Weights of a small transformer language model.
Size: 9 layers, width 160, MLP 640 GELU, vocabulary 8192.
Architecture: LayerNorm before each block, rotary positions, no biases in attention or MLP, untied embeddings.
Training: a variant of SOAP for these matrices, 290M tokens, 4422 steps.
Each number is 128 + 24 x the weight over the matrix's rms, rounded and kept within 0 to 255. Layers, rows and columns count from 0.

# layer 6 MLP up, 640x160, rms 0.0726, rows 471-492, columns 0-159
[[ 80 102 139 163 102 149 152 145 158  98 118 115 113 109 125  98 150 129 117 122 114 136 112 137 122 129 134 177 108 116 126 132 120 143 126 143 125 150 162 131 157  97 147 112 130 128 134 136 142 137 131 100 154 159 176 145 143  92 132 164 146 123 151 138  74 136  89 130  92 181 141 141 118 126 117 165 146 118 185 114 134 119 139 133 134 117 134 145 101  91 119 161  97 110 125 148  94 133 114 125 137 118 101  95 176 128 118 149 147  87 129 103 103 123 118 120 103 147 125 131 116  64 127 115 104 192 160 117 157 123  83 113 161 171 126 130 103 133 167  89 158 108 158 146 153  73 127 138 126 102 148 141  95 133 156 110  97  86 147 128]
 [117 152  85 116 131 106  71 129  88 129 135 124 130 135 133 125 147 112 139 157 159  96  74 110 101  83 130 120 120 129 124 152 129  98 171 130 130 163 127 108 142 117  92 131 100 146 133 162 133 157 122 170 123 130 121 119  97  98 138 125  99 112 108 151  83 140 121 115  90 185  99 148 168 109 137 151 138 171  81 144  97 121  94 109 192 118 137 119 141 178 134 140 144 107 149  96 129 128 106 141 170 142 138  94  77 136 149  97 134 104 137 123 127  67 124 127 140 126 144 147 110  89  75 127 167 111 101 138 169 115 144 118  78 140 164 122 170 126 120 118 134 117 111 108  91 148  91  92  94 123 148 126 108 123 148 139 101 125 128 134]
 [112 154 130 116 125 175  89 106 104 111 154 158 138 137 158 164 102 104 111 103 132 117 108 139 125 125 142 151 117 134 134 140 136 118 128 147  97 183 151 149 153 149  99 109  93 142 101 123 138  99 116 162 132 166 136 102  50  95 107 177 160 132 104 132 118 146 163 140 115 123 134 130 168 143 128 103 126 135 116 130 135 132 127 117 160  93 124 178 128 137 111 150  79 150 108 142 116 114 107  73 132 102 153 175 117 104 149 136 132 121  76 122 149 149 104 102 106  99 121 173  95 139 112 143 136 161  95 142 160 118 138  92 148 156 129 120 141 144 144 130 151 136 195 163 138 100 166 110 126 139  87  79 138 152 132 135 153 139 113 113]
 [ 94  65 151 155 128 144 129 137  97 150 113 158  91 107 141  87 150  98 145 113  96  89  92 150 145 135 172 112 124 106 144 157 128 107  64 179 137 197 135 156 133 128 109 126 122 111 183 123 139 125 118 100 126 127 146 126 106 117  93 127 127 120 127 142 105 158 131 108 144 139  86  95 159 124 162 140 166 125 128 140 121 161 162 146 146 163 167 109 132 106 109 140  83 121 109 127  80  95 106 102  82 142 101 155 151  77 115  99 133  84 128 151  88  98 103 106 130 124  98  99 134 141  90 137  99 122 102 133 147 129 141 130 154 100 133 101 101 120 126 129 138 136 182 158 142 107 154  68  78 189 126  91 109 117 126 120 124 126 101 129]
 [106 133 106  94 119 112 152 115 124 116 143 142 121 148 174 160  92  99 159 124  89 111 107 128  92 116 135 143 162 163 148 106 140 105 117 128 120 168 189 130 152 129 130 103 138  88 116 127 149 159 114 155 101 147 114 138 119 114  85 111  95 111 122 160 107  99 116  88 120 144 140 119 104 108 162 100 141 123 131 143 152 153  99 132 147  82 101 171 115 161 143 152 140 121 119 114 114 123 123 124 178 121 149 106 115 131 129 121 144 111 115 112 116 110 132 131 135 119 106 129 129 143 160  98 141 106  92 128  90  89 184 128 179 180 128 147 104 118 144 116 131 148 125 121  55 149 126  72  94 140 129 159 118 110 101 150 103 129 125 113]
 [104 191 122 126 145 101  96 135 111 122 116 149 159 143 100 163 142 102 134 165 103 132 105 152 130  88 148 156 138 139 128 114 117 133 139 112 123 145 136 105 152 131 129 114  86 161 133 147 127 107 114 106  97 151  75  94 128 140 164 128 122 136 137 145 122 123 111  92 140 159 109 152 149  92 134 107 117 128 104 169 169 119 164 149 130 119 150 148  88 145 158 114 111 155 150  92 150 101 140 105 162  95 104 159  98 130 128 149 161 142  94 136 111 121 140 140 175 131 115 141 126 112  95 110 115 120 120 136 160 107 117 119 109 162 135  84 138 120 158 109 127 135 164 166 154 103  93 149  95 154 106 124  90 133 131 119  85 112  79 122]
 [ 39 100 130 145 111 143 139 148  84  99 160 125  98 134 121 120 115 119 123 133 126  84  99 134 164 115 158 127  87  92 120 127 104 192 123 150  95 144 127 107 176 146 160 132 138 149 147 145 130 167  87  93 124 119 132 128 166 160 113 113 121 147 110 180 126 127 152 128 114 163 151 125 130 153  95 114 132 141 118 101 159 129  79 160 122 131  92 136 127 123 108 134 163 194  94 127 157 110 145 116 101 150 106 148 155 114  96 113 130 170  89 161 169 140 133 164 158  90 148  99 120 115  93 146 153 130 142 151 143 132 130 110 142 120 162 149 137 119 120 103 138 129  98 164 128 108 143 161 101 159 125 118 138  75  92 143 152 112 132 158]
 [136 143 129 118 109 141 107 146 104 152 150 146 134 148 128 112 181 154 135 174 160 115 135 101 103 115 117  89 139 143 155  93 134 139 138  92 136 156 151 149 127 107 121 129 135 149 149 155 118  94 118  87 169 133  92  85  97 117 166 157 156 132 128  82 111 146  96 157 180 151 139 139 113 111 118 150 169 120 138 150 154 120  97  93 126 105 145  96 131 137 106 100 119 139 140 155 108 131 144 174 103 105 155 121 107 138  73 144 135 141 122 148 195 130 142 163 138 156 124 120 142 155 172 124 128 147 133 122 111  92 155 140 151 163 118 111  81 130 129 152  88 144 109 151 128 109 161 110  89 172 123 129  77 134 140 127 107 129 149 105]
 [ 79 191 129 107 118 126 106 155 150 118 134  77 159 117 119 141 114  97 131  75 122 107 104 123 147 148 149 193 147 131 114 132 150 144 150 130 172 121 110 139 147 108 138 125 113 116 183 130 102 116 107 122 102 144 132 125 105 141 119 112 139 108 131 140 119  87  99 137  78 125 113  92 167  91 115 118 129 119 146 156 114 134 141  91 153 129 106 186 159 111 109 154  83 107 160 135 149 116 108 136 142 145 104  85  97  99 154 101 142 141 150 120 113  98 146 113  86 142 124  97 153 107 136  66 135 132 161 139 151 114 150 134 146 168 111 100 163 168 110 154 164 153 189 131 142 116 145 114 149 107 116 154 101 100 132 154 142 155 120  85]
 [ 91  99 135 140 177 121 142 148 149 118 115 106 128 125 110 125 154 134 105 138  87 111 185  94  90 136 112  85  92 128 137 131 126 158 100 135  88 164 123 126 138 109  73 153 100 118 102 150 114 108  94 116 122 138 155 124  85 116 136 127 140 173 148 140  93 134  97 144  52 139 192 131 122 124  89 102 139 155 119  44 148 112 181 175 109 137 146 123 142 105 124 157  89 137 132 133 109 133 135 142 116 191 126 140 107 157 109 154 146 166 133 173 150 134 140 115 184 135 129 137 103  85 124 100 139 142 144 124 148 113 170 147 191 120 143 130 128 155  92 106 134 122 148 156 126 135 161 100 167 117 124 118 168 107 149 106  96  99 128 131]
 [131 141 141 153  98 116 119 132 141 136 105 139 184  90 152 137  99  90 124 111 115 104 132 116 137 182 181  95  90  80 109  97 166 169 127 148 144 110 118 151 115 121 124 118 136 132 102 108 126 138 162  98 125 147 130 114 135  88 141 146 183 102 141 158 127  91  95 107 103  97 144 156 118 122 114  90 110 135 151 104 133 162 153 122 164 153 113  96 153 116 148 143 143 119  91 116 115 135 112 127 120 144 122 100 126 134 112 115 164 165 151 115 129  56 178  90 182 113 134 111 144 107 136 143 114 113 116 105 128 141 155 102 112 164 164 125 132 134 125 136 118 174 129 120 113 171 149 124 126  91 106 147 125 138 125 127 145 101 125 153]
 [128 113 119 126 110 121 166 109 110 130 114 130 148 107 148 124 149  65  97 143 148 124 124 151 145 101 158 115 142 101  83 146 117 130 127 168 116 120 154 144 152 117 138 114 139 128 118 103 109 113 143  86 130 166 136 121 136  98 143 123 123 160 134 132 153 130  86 148 159 150 152 108 150  94 102 102 133 147 148 146 123 130 159 190 124 163 121 137 138 142 134 109  77 101  90 141  69 124 134 112 115 175 129  95 128 150 185 157 132 130 140 160 135 130 147  95 122 130 157 146 140 129 122 119 154  98 120 123 119 136 131 119 119 111 163 149  87 105 109 147 118 134 111 134 137 103  95 130  73 164 119 122 113 104 120 168 134  68 130 124]
 [123 138 146 125 115 168 181 179 143 135 135  93 120 106 110 127 113 102 132 160 134  95 136 131 131 171 195 152 109 128 152 122 113 161 104 142 165 125 124 133 136 182  95 119  76  89 159 135 112 152 160 133 134  95 129 165  91 110  99 167 112 128 137 129  74 121 129 108  82 103 115 100  99 160  84 145 171 157 165 153 137 152 180 125 115 127  70 163 146 148 135 109  91 136 146 145  99 163 129  95 153 141 115 135 119 146 122 126 189 105 112 121 125 138 151 116 142 144 128 126 116 121 132 137 106 140 135 163 134 135 131 123 139 157 160 116 127 152 120 157 140 116 142 156 137 125 147 167 104 139 125 115 132 121 153 128 132 136 116 137]
 [128 102 131  60 125  98 148 103 107 106 159 104 165 126 145  98 120 113 117 159 101 139 141 124 106  82 107  94 153  96  82 149 131 107 117 169 155 165 162 136 138 122 108 138 140 111 163 142 171 138 126  83 115 145 155  80 111 120 164 119 111 125 125 125  87 127 120  88 124 199 144 162 130 161 115 112 120 135 109 141 103  98 120 139 144 105 172 143 106 118  96 133  58  92 130 118 129 121 125 167 124  57 115  89 156 153 129 104 139 123 143 152 128 132 153 116 126  93 156 141 126 123 141  78 121  55 135 146 138 116 102 102 112 126 104 168 121 170 102  75 147 141 110 122 157 121 118 131 178 125 122 129 138  97 152 151 128  84 139 135]
 [127  90 123 115 108 187 139  94 116 124 138 201 134 123  96 122 121 174 128 112 152 107 114 116 168 159 125 117 111 102 148 132 112 120 171 101 140 158 171 122 127 138 146 130 116 150 110 152 134 121 100 181 126 153 110 104 141 110 118 126 153 153 159 131 149 159 113 134 139 118 158  96 130 141 140 141 169 147 163 102 104 173 171 129 159 157 115 160 128 146 130 129 155 144 124 118 129 134 148 107 129 132 158  98 148 138 119 119 165 110 162 178 130 171 152 133 148  91 168 174 112 111 134 169 160 133 156 143 132 111 138 120 145 115 149 133  90 134 140 136 144 109 139 114  58 142 157 130 170 160 154 126 136 129 164 103 144 157 142 128]
 [163 135 123 134 131 120 104 131 155 125 132 134 135 165 153 139 124 175 105 111 129 157 110 125 143 141 133 146 134 143 106 130 142 156 123 114 136 144 137 106 162 110 146 141  89  99 124 141 107 157 106 101 107 122 116 134 156 139 129 105 153 102 125 138 165 113 125 147 139 144 168 151 117 117 171 123 131 127 114 158 144 139 165  94 153 137 118 110 121 124 133 100 155 119 154 126 104 137 137 138 123 143 105 117 147 131 123  80 127 141 130 109 101  99 150 105 146 132 112 122 143 143 128  93 104  90 135 181 147 129 106 181 158 130 128 135 152 123  96 137 126 102 111 115 121 161 167 147 110 120 163 106 154 156 126 153 116 134 138 137]
 [ 78 146 121  95 110 146 114 135 117 126 139 144  92 133  93 156 155 163 141 129 164 125 131  99 161 118 137 111  78 153 129 147 159 116 135 135 149 111 103 119 100 150 134 154 103 112 123 116 114 108 147 131 121  79 118 131 123 136 112 135 114 156 173 142 125 103  92 117  97 109 138  76 101 106 118 143 125 105 125 101 119 133 104 116 127 161 155 140 147 106 121 136 112  97 147 125 132 117  94 153 140 137 147 125 173 123 156  65 137 144 125 122 133  96  95 163 124 132 189  75 102 128 135 121  97 163 161 113 101 135 113 100  96 130 120 117 145 134 136 121 119 155 127 149  95  97 127 131 190 141  95  59 109  98 120 115 174 124  97 103]
 [114 197  89 148 149 156 160 125 144 141 154 108 137  97 135 115 136 147 116 142 115 116 158  92  80 176 130 106 131 147  88  77 138 121  91 140 129 122 153 135 143 120 119 167 116 108 154  86 153 114 141 177 116 112 124  61  97 122 165 118 138 160 131 145  83 141 144 150 146 135 158 102 118 144 127  99 126 115 144  68 140 129  86  92 153 117 135 126 119 132  84 113  79 139 101 174  98 161 100 147 164 132 126  89 120 141 119 117 142 147 118 146 102 107 115 154 138 106 158 114 129 114 129 136 159 131  99 139 126  97 139 153 161 142 117 176  84 128 123 122 129 148 131 123 103 145 152 121 170 127  84  60  84 120 116 168 185 140  68 113]
 [150 128 170  91 139 132 131 149  93 161 150 161 149 136  99 136 127 162 113 110 126 136 137 127 150 142 139 116 113 101 135 127 124 175 125 127 124 124 123 130 173 157  78 115 179 146 102 138  93 124  94 161 131 164 166 126 159  90 149 139  85  87  88 108 141 122 103 121 137  99 110 115 107 143 136 150 176 117 128 121 137 106 160 146 139 140  95 154 122 151 108 135 167 135 117 113  98 135  92 154 109  75 129  99 131 128  87 106 149 164 120 146 146 130 140 128 174 137 154 134 106 118  51 107  99 162  83 153 127 146 137 165  96 147 138 131 131 122  93 101 162 152 100 153 140 137 184 125 105 157 187  87 195 113 113 137 106  95 102 118]
 [ 64 146 112 105  94 177 104 149 116 160 127 162 110 124 145 184 140 125 137 117 102 129  99 107 109 157 123 110 129 155 167 120 117 133 134 135 124 146 129 126 189 123 124 131 119 147 135 116 135  57 135  63 105 129 138 126 133 103 127 140 128 171 102 138 157 116 142 148 148 147 144  98 111 133 171 109 157 143 125 163 161 100 178 105 152 121 160 149 150 123  82  97 130 154 167 118 130 139  88 101 142  98 151 151 121 121 110 139 142 141 142 126 125 120 129 196 126 138 126 127  92 117 139 150 168 148 139 132 105 145 142 159 151 156 117 133 143 103 139 145 129 162  92 108  84 163 147  94 133 140 123 115 158 130 130 176 167 138 114 152]
 [149 128 126 136 155 142 102 110 103 158 149 168  80 139 124 119 151  92 164 166 138 148 118 111 101 105 131  99 169 149 144 149 121 155 103 103 115 133 149 122 128 120 108 140 147 117 161  89 152 120 145  98 111 155  90 146 145  93  95 140 142 130 113 132 113 129 145 136 127 107 111 127 152  98 135 131 166 116 138 132 120 161  93 121 159 118 131 133 109 139 137 115 136  92 119 125 135 163 150  65 144  83 113  94 157 124 144  73 111 129 118 168 143 105 166 133 120  85 152 173 155 127 140 123 151 134 140 101 112  95 187 127 169 107 151 143 137 147 159 115 154 159  96 133 112 119 129 124 160 144 103 118 159 162 154 150 156  98 119 131]
 [142 169 112 121 132 116 186 150 123 101 108 159 143 148 154 146 133 126 132 123 104 157 121  84 118 138 129 137 105 112 120  71 111 134 166 144 111 192 146 140 162 136 144 134 128 126 108 121 100 124 144 116 123  85 123 165 109 116 124 131 124 125 181 130 127 146  95 114  93 131 141 129 111 132  96 120 114 117  93  96 119 126 133  96 126 139 116 121 110 151 112 144 148 130 145  90 118 124  74 136 140 170 102 125  78 137 132 159 131 139 154 148  76 114 158 159 156 130 129 145 114 121 119 163 106 133 128 142 138 124 172  93 140 164 124 128 110 160 135 120 175 125  90 105 119  85  90 129 123 125 142 175 141 122 132  91 122 140 147 130]]
# layer 6 MLP down (transposed), 640x160, rms 0.0726, rows 471-491, columns 0-159
[[153 120  98 117  69 181 115 138 141 132 117  87 125 151 136 167 132 169 125  98 106  75 133 143 105 108 134 162 117 125 132  84 172 114 126 140 157 161 147  93  94 116 128 137 102 138 125 131  62 173 159 119 134 170 148  95 143 106 147 174 104 132 103 118 153 144 170 115 103 130 141 111 121 109 123 107 116 146 111 156 140 124 134 140  83 151 130 108 157 140 115 141  99 161 167 108 109 110 166  99 132 141 122 129 141 102  78 105 122  74 121 136 157 102 151 152 147 148  70 143 151 106 139  97 135 158 109 142 105 151 160  51  95 140 114 100 166 130 102 113 147 112  88  85 164 136 121 125 170 121 141 132 113 103 169 138 156 146 117  99]
 [187 149 157 124 115 140 125 103 120 104  96 114  74 143 150 139 162 140 138 122 149 217 144 121 166 142 141 148 122 157 130 136 146 152  62 144 174 120 159 135 134 136  93 131 130 166 142 153 135 120 146 113 133 124 111 187 138 110 112 140 105 157 134 142 160 112 108 100 135 141 142  91 116 133 127 155 158 111 138 147 116 171 122 121  95 168 133 131 198 175 162 159 166 112 139 129 131 122 154 138  87  86 103 135 122 120 105 106 155 180  70 136 120 102 142 161  94 108 104 105  99 116  93  97 108 149 129 136 172 146 125  97 146 139  79 110 145 124 132 109 127 130 105 119  96 118 119 134 125 109 136 128 116 108 153 143 179 150 102 128]
 [119 105 117 157  99 133 133 106 108 111  85  99 123 115 123 155 175 104 154 133 124 124 132 155  97 140 147  57 127  72 135  78 122 120 148  92 100 117 110 127  98  82 172 148 116 152 141 112 134 118 163 102 116  91 110 141 130  95 110 133 161 136 131 174 142 194 117 159 127 106 139 101 128  85 134 126 138 109 124 109 105 110  76 118 127 122 161 132 141 124 136 132  97 140 140  82 106 119 106 100 109 119 119 153 156 136 136 158 127 112 110 115 134 127 108  86 131  88 108  93  95 104 101 138 116 105 137 154 154  99 150 122 131 157 164 121 144 121 122 113 143 156 147 109 107 149 147  94 133 130 144 107 109 132 120 103 111  90 121 122]
 [106 123 178 103 126 180 145 161 136  49 133 138 126 147  99 147 139  95 157 134 132 109 127 141 143 136 102 136 107 145 108 158 103 101 102 114 135 138 132 197 128 169 119 104 129 138 135 111 129 101  95 135 169 107 105  80 140 178 164 113  85 174 111 136 143 100 141 130 155 101 123 136 121 153  81 111 160 186 128 140  93 131 125 150 178 113 124 152  90 178 120 111  97 127 133 124 155 146  69 117 119  98 146 106 114 102 174 166 159 166  96 109 156 110 122 150 135 139 131 111  81 159 126 140 143 103 123 141 139 100 138 135 105 152 166 123 120 129 147 149 162 147 114 146 100 164 136 134 107 166  83 135  90  90 156 100 131 115 136 155]
 [138 158 114 131 134 118  84 149 110 124  95 154 120 118 175 154 145 156 135  81 127 165 134  94 162 125 111 166 139 148 158 121 135 140 116 131 139 116 112 123 135 103 139 152 145 160 137 141 106 102  95 137 115 143 116 133 124 121 117 124 107 109 131  74 158 115 128 131 175 127 130 101 143 155 138 113 189  84 154 153 147 168 108 167 150 127 165 117 119 107  92 103 115 144  63  90 105 155 116 129 102 100 154 151 159 111 126 111 175 132 130 126 144 123 134 129 123 128 145 102 159 150 171 113 103 175  91 152 124  92 113  93 116 108 132  93 135 154 112  98 142 175 134 170 136 115 126  66 143 148  79 137  89 100 146 117  91 152 151 111]
 [136 114 142 131 136 145 108  97 133 136 146 105  78  78 150 134 120 124 146  99 120 133  63  93 129 132 108 120 147 103 138 113 157 145 104 142 135 115 131 119 110 127  85 103 186 149  79 148 177 151 139 139 123 123 129 117 142  82 137 157 113 133 114  95 177 157 129 133 132 134 148 151 131 162 113 157 124 187 153 106 104 159 131 136 144 146 118 117 193 130 127 123 127  98 148 105 132 145 116 148 118 150 106 135  99 110 139 155 144 121 154 143  74 137 111 124 131 145 110  88 156 129 156 113  99 130 132 160 118 119 120 108 170  90 133 179  86 140 163 118 112 128 140 132 128 122 124 121 156 131 117 142 141 145 141 127 144 127  79 125]
 [154 146  80 162 158 163 164 121 141 111 134 140  75 117 129 113 142 149 149 132 148 124 120 150  80 160 108 143 137 167 135 132 111 110 119 160  83 128 145 115  93 104 135 131 130 143 143 147 154 131 134 113 147 106 118 135 140 118 153 131 176 109 134 121 101  90 132  88 150 177 113 143 130 148 174 134 128  99 127 139 108 117 132  94  94 149 175 113 119  97 108 143 102 108 138 132  71 112 171 123  96  71 109 119 104 157 135 147 137 112 121 111 108 105  89 146 145 113 162 104 161 111 158  92 164 141 137 118 121  90 124 150 156 128 162 145  88 137  61  80 142 105 151 118  94 112 127  99 104 138 137 158 128 164 113 147 104 113 132 108]
 [100 129  78 160 138 127 110 162 136  81 155 122  96 110 120 125 118 143 115 196 120 124 175 133 103  99 121 102 104 129 114 121 110 135 100 125 114 148 102 171 153 139 117 126 152 129 115 150 116 145 160 111 163 127 160 121 126 135  88 152 145  99  69 134 156  93 135 148  80 129 126 137 130 140 160 117 143 134  95 149 120 117 122 108  90 132 154 136  98 134 145 145 132  97 145 174 112 122 119 105 100 150  94 148 133 127 123 126 153 103 158 121 138 102  95 143 151 119 141 123 143 128  92 129 140 114 139 117 100 156 119 124 109 134 121 147 116  90 114 134 169  90 140  87 103 119  83 127 129 107 120 150 130 138  97 115 124 104 135 103]
 [117 108 171  76 104 117  79 169 176 157 102 118 163 130 148 117 132 156 101 136 107  75 125 156 125 140 161 120 153 142 135 129 155 123 102 117 157 112 140  89 176 131 127 106 104 124 138 125 125 141  67 109 107 119 135 125  93 134  73 142 158  90 130 113  86  99 111 143 125 123 115 100 129 134 146 113 129 119 129 131 131 120 109  92 158 113 100 170 118 125 161  87 141 167 139 163 196 144 106 153 169 157  96 127 120 111 139 158 145 112 137 114  79  68 130  96 149 135 140 112 141 124 138 136  90 116 164 123 102 126 138 140 134 152 137 169 144 126  96 108 169 159 126 141 109 161 128  94 121  99 146  91 124 178 107  95 110 131 113 116]
 [165 110 103 148 147 125 149 182 127 156 117 118  71 133  91  89 135 169 125 111 118  85 137 179 108 109 135 121 113 102 105  98 114 144 158 142 195 116 140 112  84 115 153 116 155 181 162 156 122  72 188  84 151  84 133 168 176 127 154  99 141 129  93 144 139 200 123  88 170 131  81 172 118 151 104 149 106 152 150 167 112 141 144 145 148 169 149 138 121 164 153 130 177 138 122 112 125 128 133  98  99  82 103 104 126 149  93 108 111 130 119 122 100 157 108 182 125 163 119 147 118 184 114 144 185 110 113  95 135 134 121 134 154 142 133 167 120 106 134 148  88 105 124 151 134 129 122  98 103 169 152 101 137 101 129  99 141 110 155 121]
 [150 163 133 127 120 140 121 112 133 123 165  98 114 176 107  96 170  72  99 154 182 135 121 102 158 125 127 210 140 152 107 161 115 137 146  75 123 150 136 195 142 135 129 166 123 125 123 145 112  92 106 125 129 136 115 194 125 129 102  95 175 180 144 119 121 120 146 125  99  82 111 151  85  96  59 119 128  79 116 118 132 171 107 106 166 180 170 144 131 162 125 130 109 149 127 125 105 128 164 157 115  76 112 107 129 107 143 132 132 139 121 134 157 109 102 174  93 104 107 163 125 138 110 117 121  95 135 144  86 103 115 115 178 171 143  86 120 149 111 123 142 104 130  88 165 145 178 142  95 120 139 112  96 118 100 131 116 144 142 152]
 [125 116 137 125 157 157 154 143 161 140 142 123 139 101  99 133 151  68 142 160 137 147 123 153 126 160 126 129 108 136 128 111 129 132 157  93 127 167  90 109 104 101 123 174 127 174 123  94 138 141 107 105 106 120 132 143 128 142  79 145 123 150 143 149 148 143 119 152 109 152 121 133  99 107  85 102 108 138 126 150  89 140 139 108 108 194 147 107  91 161 135 129  94 138 100 183 140  86 109 115 113  79 130 133 155 135 156 155 157 195 102 126 132 120 120 166 135  84 143 156 118 155 108 123 171 130 107 153 131 134 115 103 136  94 106 135 119 145  95 149 152  98 102 165 116  92 145 108 129 116 112 140 115 119 197 165 127 148 133 143]
 [120  98 143 173  91 107 145 112 133 121 118 138 173 143  84 154 172  93 137  67 131 153 106 153 135 160 111 155 161 143 118 112 135 118 158 119 138 126 128 148 160 123 123 126 110 118 177 136 110 163 137 136 139 101  44 106 120 109 139 158 172 145 153 174 126 108 108 171 140 178 139 122  87 107 143 128 156 133 135 160 132 159 115 169 159 164  80 105  89 154 117 128 129 144 110 181 159  77 151  89 135 116 111 155 126 122  90 115 122 111 155 130 146 114 137 148 147 125 165  92 162 118 130 155 148 100 151 108 150 103 124 145 166  96 103 135 182 111 130 103 155 158 146 107 117 159 124 126 124 139  94 124 128 147 108 146  86  80 128 156]
 [108 132 157 120 155 126 155 116 153 135 127 150 133 129 104 161 152 135 115 156 162  94 133  94 116 164  91 155 159 131 153  94 167 132 134 164 142 114 110  91 142 142 136 131 113 137 117 158 130 146 154 121 140 115 130 133 128 142 109 167 101 122  98 157 154 112 172  90 135  42 166 143  79 112 142  80 116 131 169 148 157 130  94 135 161 175 111 134 164 156  97 117 192 125 135 171 119 102  81 110 105 117  98 161 101  63 137 145 154 116 233 163 115  97 181 147 115 154 141  96 155  65 143 127 108 162 139 167 155 136 146 116 100 159 121 166 114 134 107 115 143 163 125 166 155 144 116 170 190 141 158 126 110 120 100 183 157 110 130 133]
 [ 85 153  99 160 131 104 156 161 126 155 130 124 136 139 111 152 109  99 131 113 119 138 141 120 162  86 147 139 138 134 121 145 116 121 128 124 129 123 119 122 123  91 104 130 120 101 149 145 124 129 158 139 117 124 118 147 121 161 155 134 117 123  95 133 128 135 123 123 142  92 139 119 128 159 116  98 158 117 137 111 110 127 108 126 125 108 128 111 128 120 139 123 142  93 118 126 151 115 112 158 113 161  96 126 145 127 124 138 125 154 123 134 141 101 124 104 127 135 120 127  95 131 147 103 144 113 116 124 105 132 119 154 129 105 121 120 132 108 166 157 106 114 142 135 161 158 108 163 109 155 134  93 129 129 151 113  75 146 116 125]
 [ 82 128 122 132 120 126 154 127 107 133 120 129 133 119  97 123 106 116 135 129 121 144 147 132 128 132 155 116 131 123 143 129 114 109 155 137  82 117 138 196 134 158 138 116 141 140 126 109 149  89 125 142 122 163 125  87 126 112 146 109 146 172 125 101 144 127 168 121 111 150 107 104 132 155 108 152 152 156 148 129 122 171 102 172 130 131 150 158 103 151 153 174 104 126 118 133 142 108 129 118 115 118 160 150 131  97 173  90 142 140 141 119 158 152 137 145 141 107 142 151 134 127 133 127 155 140 116 132 111 121 127 118 106 156 118 146 147 154 169  93 130 122 159 165 136 122 121 140 124 128 113 152 130 153 127  98 133 134 127 119]
 [123  98 100 118 180  87 105 122 152 104 153 145 111 111 134  87 116 112 109 119 118 151 113 168  97 101 159  92 136 143 116 118 159 117 121 118  86 160 115 133 122 115 139 131 123 140 112 146 135 112 133 133 159 103 144 134 107 128 150  94  93 140 155 159 103 171 123  62 171 130 100 165 119 155 124 114 159 125 120 139 104 145 120 121 114 117 138 100 101 110 175 134 125 132 143 144 140 131 130 160  78 115 151 133 123 131 134 124 157 123 135 138 109 135 169  57 107 132 161 127 132  70 128 105 154 108  93 149  82 137 112 114 114 145 105 120 127 114 118 102 146 100 147 127 122 165 132 106 105 127 140  98 136 112 173 113 125 132 106 152]
 [136 150 110 178 116 113 153 114  99 108 103 125 167 103 194 168 111 131 125 137 134 123 109 144  73 105 121 155  92 116 128 155 139  90 129 100 168  99 119 127 145 140 121  95 105 133 171 128 108 116 117 133 133 128 121 110 105 127 140 119 156  79 142 134 141 148 109 127 125 174 145 127 131 106 114 125 187 153 123  67 152  95 143 135 146 162 131 119 147 131  77 125 113 161  98 135 115 132 153 139 116 129 169 129 147  95 188 134  87  94 148 169  99 127 154 122 122 166 109 116 133 157 171 137 108 131 114 132 146 156 155 122 122 146 108  90 178 140  83  93 138 104 119 124 125 106 144  95 189  90 148 130 105 113 124 164 156 120 121 142]
 [147 118 149 140 130 133 148 126 142 124 122 176 150 126 139 121 139  98 108 142 131 126 115 154 115 134 108 137 141 147 133 134 126 110 134 142 126 137 169  94 120 110 136 114  77 151 124  79 140 158 183 121 134 104 108 132 132 136  97 118 141 157 105 128 127 172 145 139  93 110 104 148 120 129 152 154 153 117 136 139 151 142 128 111 171  98 192 121 133 126 145 123 101 130 119 142 139 168 105 166 134 138 118 121 118 126 137 129  99 166 219 124  97 142 124  70  89 145  87 114 124 153 128 131 141  82 173 118 118 123 131 131 114 118 172 118 129 156 135 108 134 114 107 130 117 133  81 124 130 131 131 178 128 135 135 136 136 157 145 149]
 [152 132 101 115 130 129 175 143 129 137 138 138 122 170 138 129  85 104 118 137 130 127 108 120 110 134 113  91 148 179 126 140 169 111  94 135 141 136 111 136 102 202 138 135 149 133 146 111 107  97 130 121 140 118 131 176 142 140 117 114 134 143 106 123 131 155 157 142 127 144 109 145  93 139  97 162 152  95 128 105 130 155 150 125 111 136 113 102 128 116 114 121 128 104  96 142 114 105  88 127 134 123 136  92  80 122 150 127 113 157 112 139 106 101 164 177 179 139 121 100 196 182 153 115  87 132 140  92 145 127  91 110  77  79 153 110 163 119 138 158 150 138 140 113 134 148 128 119 131 113 123 145 160 109 153 137  98 101 140  99]
 [112 136  70 115 126 107 139 101 150 125 107  99 141 118 113 161 124 139 123 121  89 136 127 164 124 169 144 142 131  89 118 114 137 130 158 132 122 105 125 169 119 137 120 178 137 128 128 175 122 132 148 138 124 116 145 129 118 135 151 141 114 117 137 146 126 134  86 107 139  92 139 113 139  87 143 155 123 127 106 158 123 132 109 120 105 161 115 107 114 141 136 118 128 128 109 142 151  68 117 153 130 154 135 148  95  70  92 167 153 108 103 157 122 141  90 103 129 150 113 115 127 146 129 142 122 113 118 120  97 166 141 163 104 142 135 119 124 134 123 109 125  95 113 145 136 140  82 171 150  91 126 106 140 104 118 119 117 119 116 116]]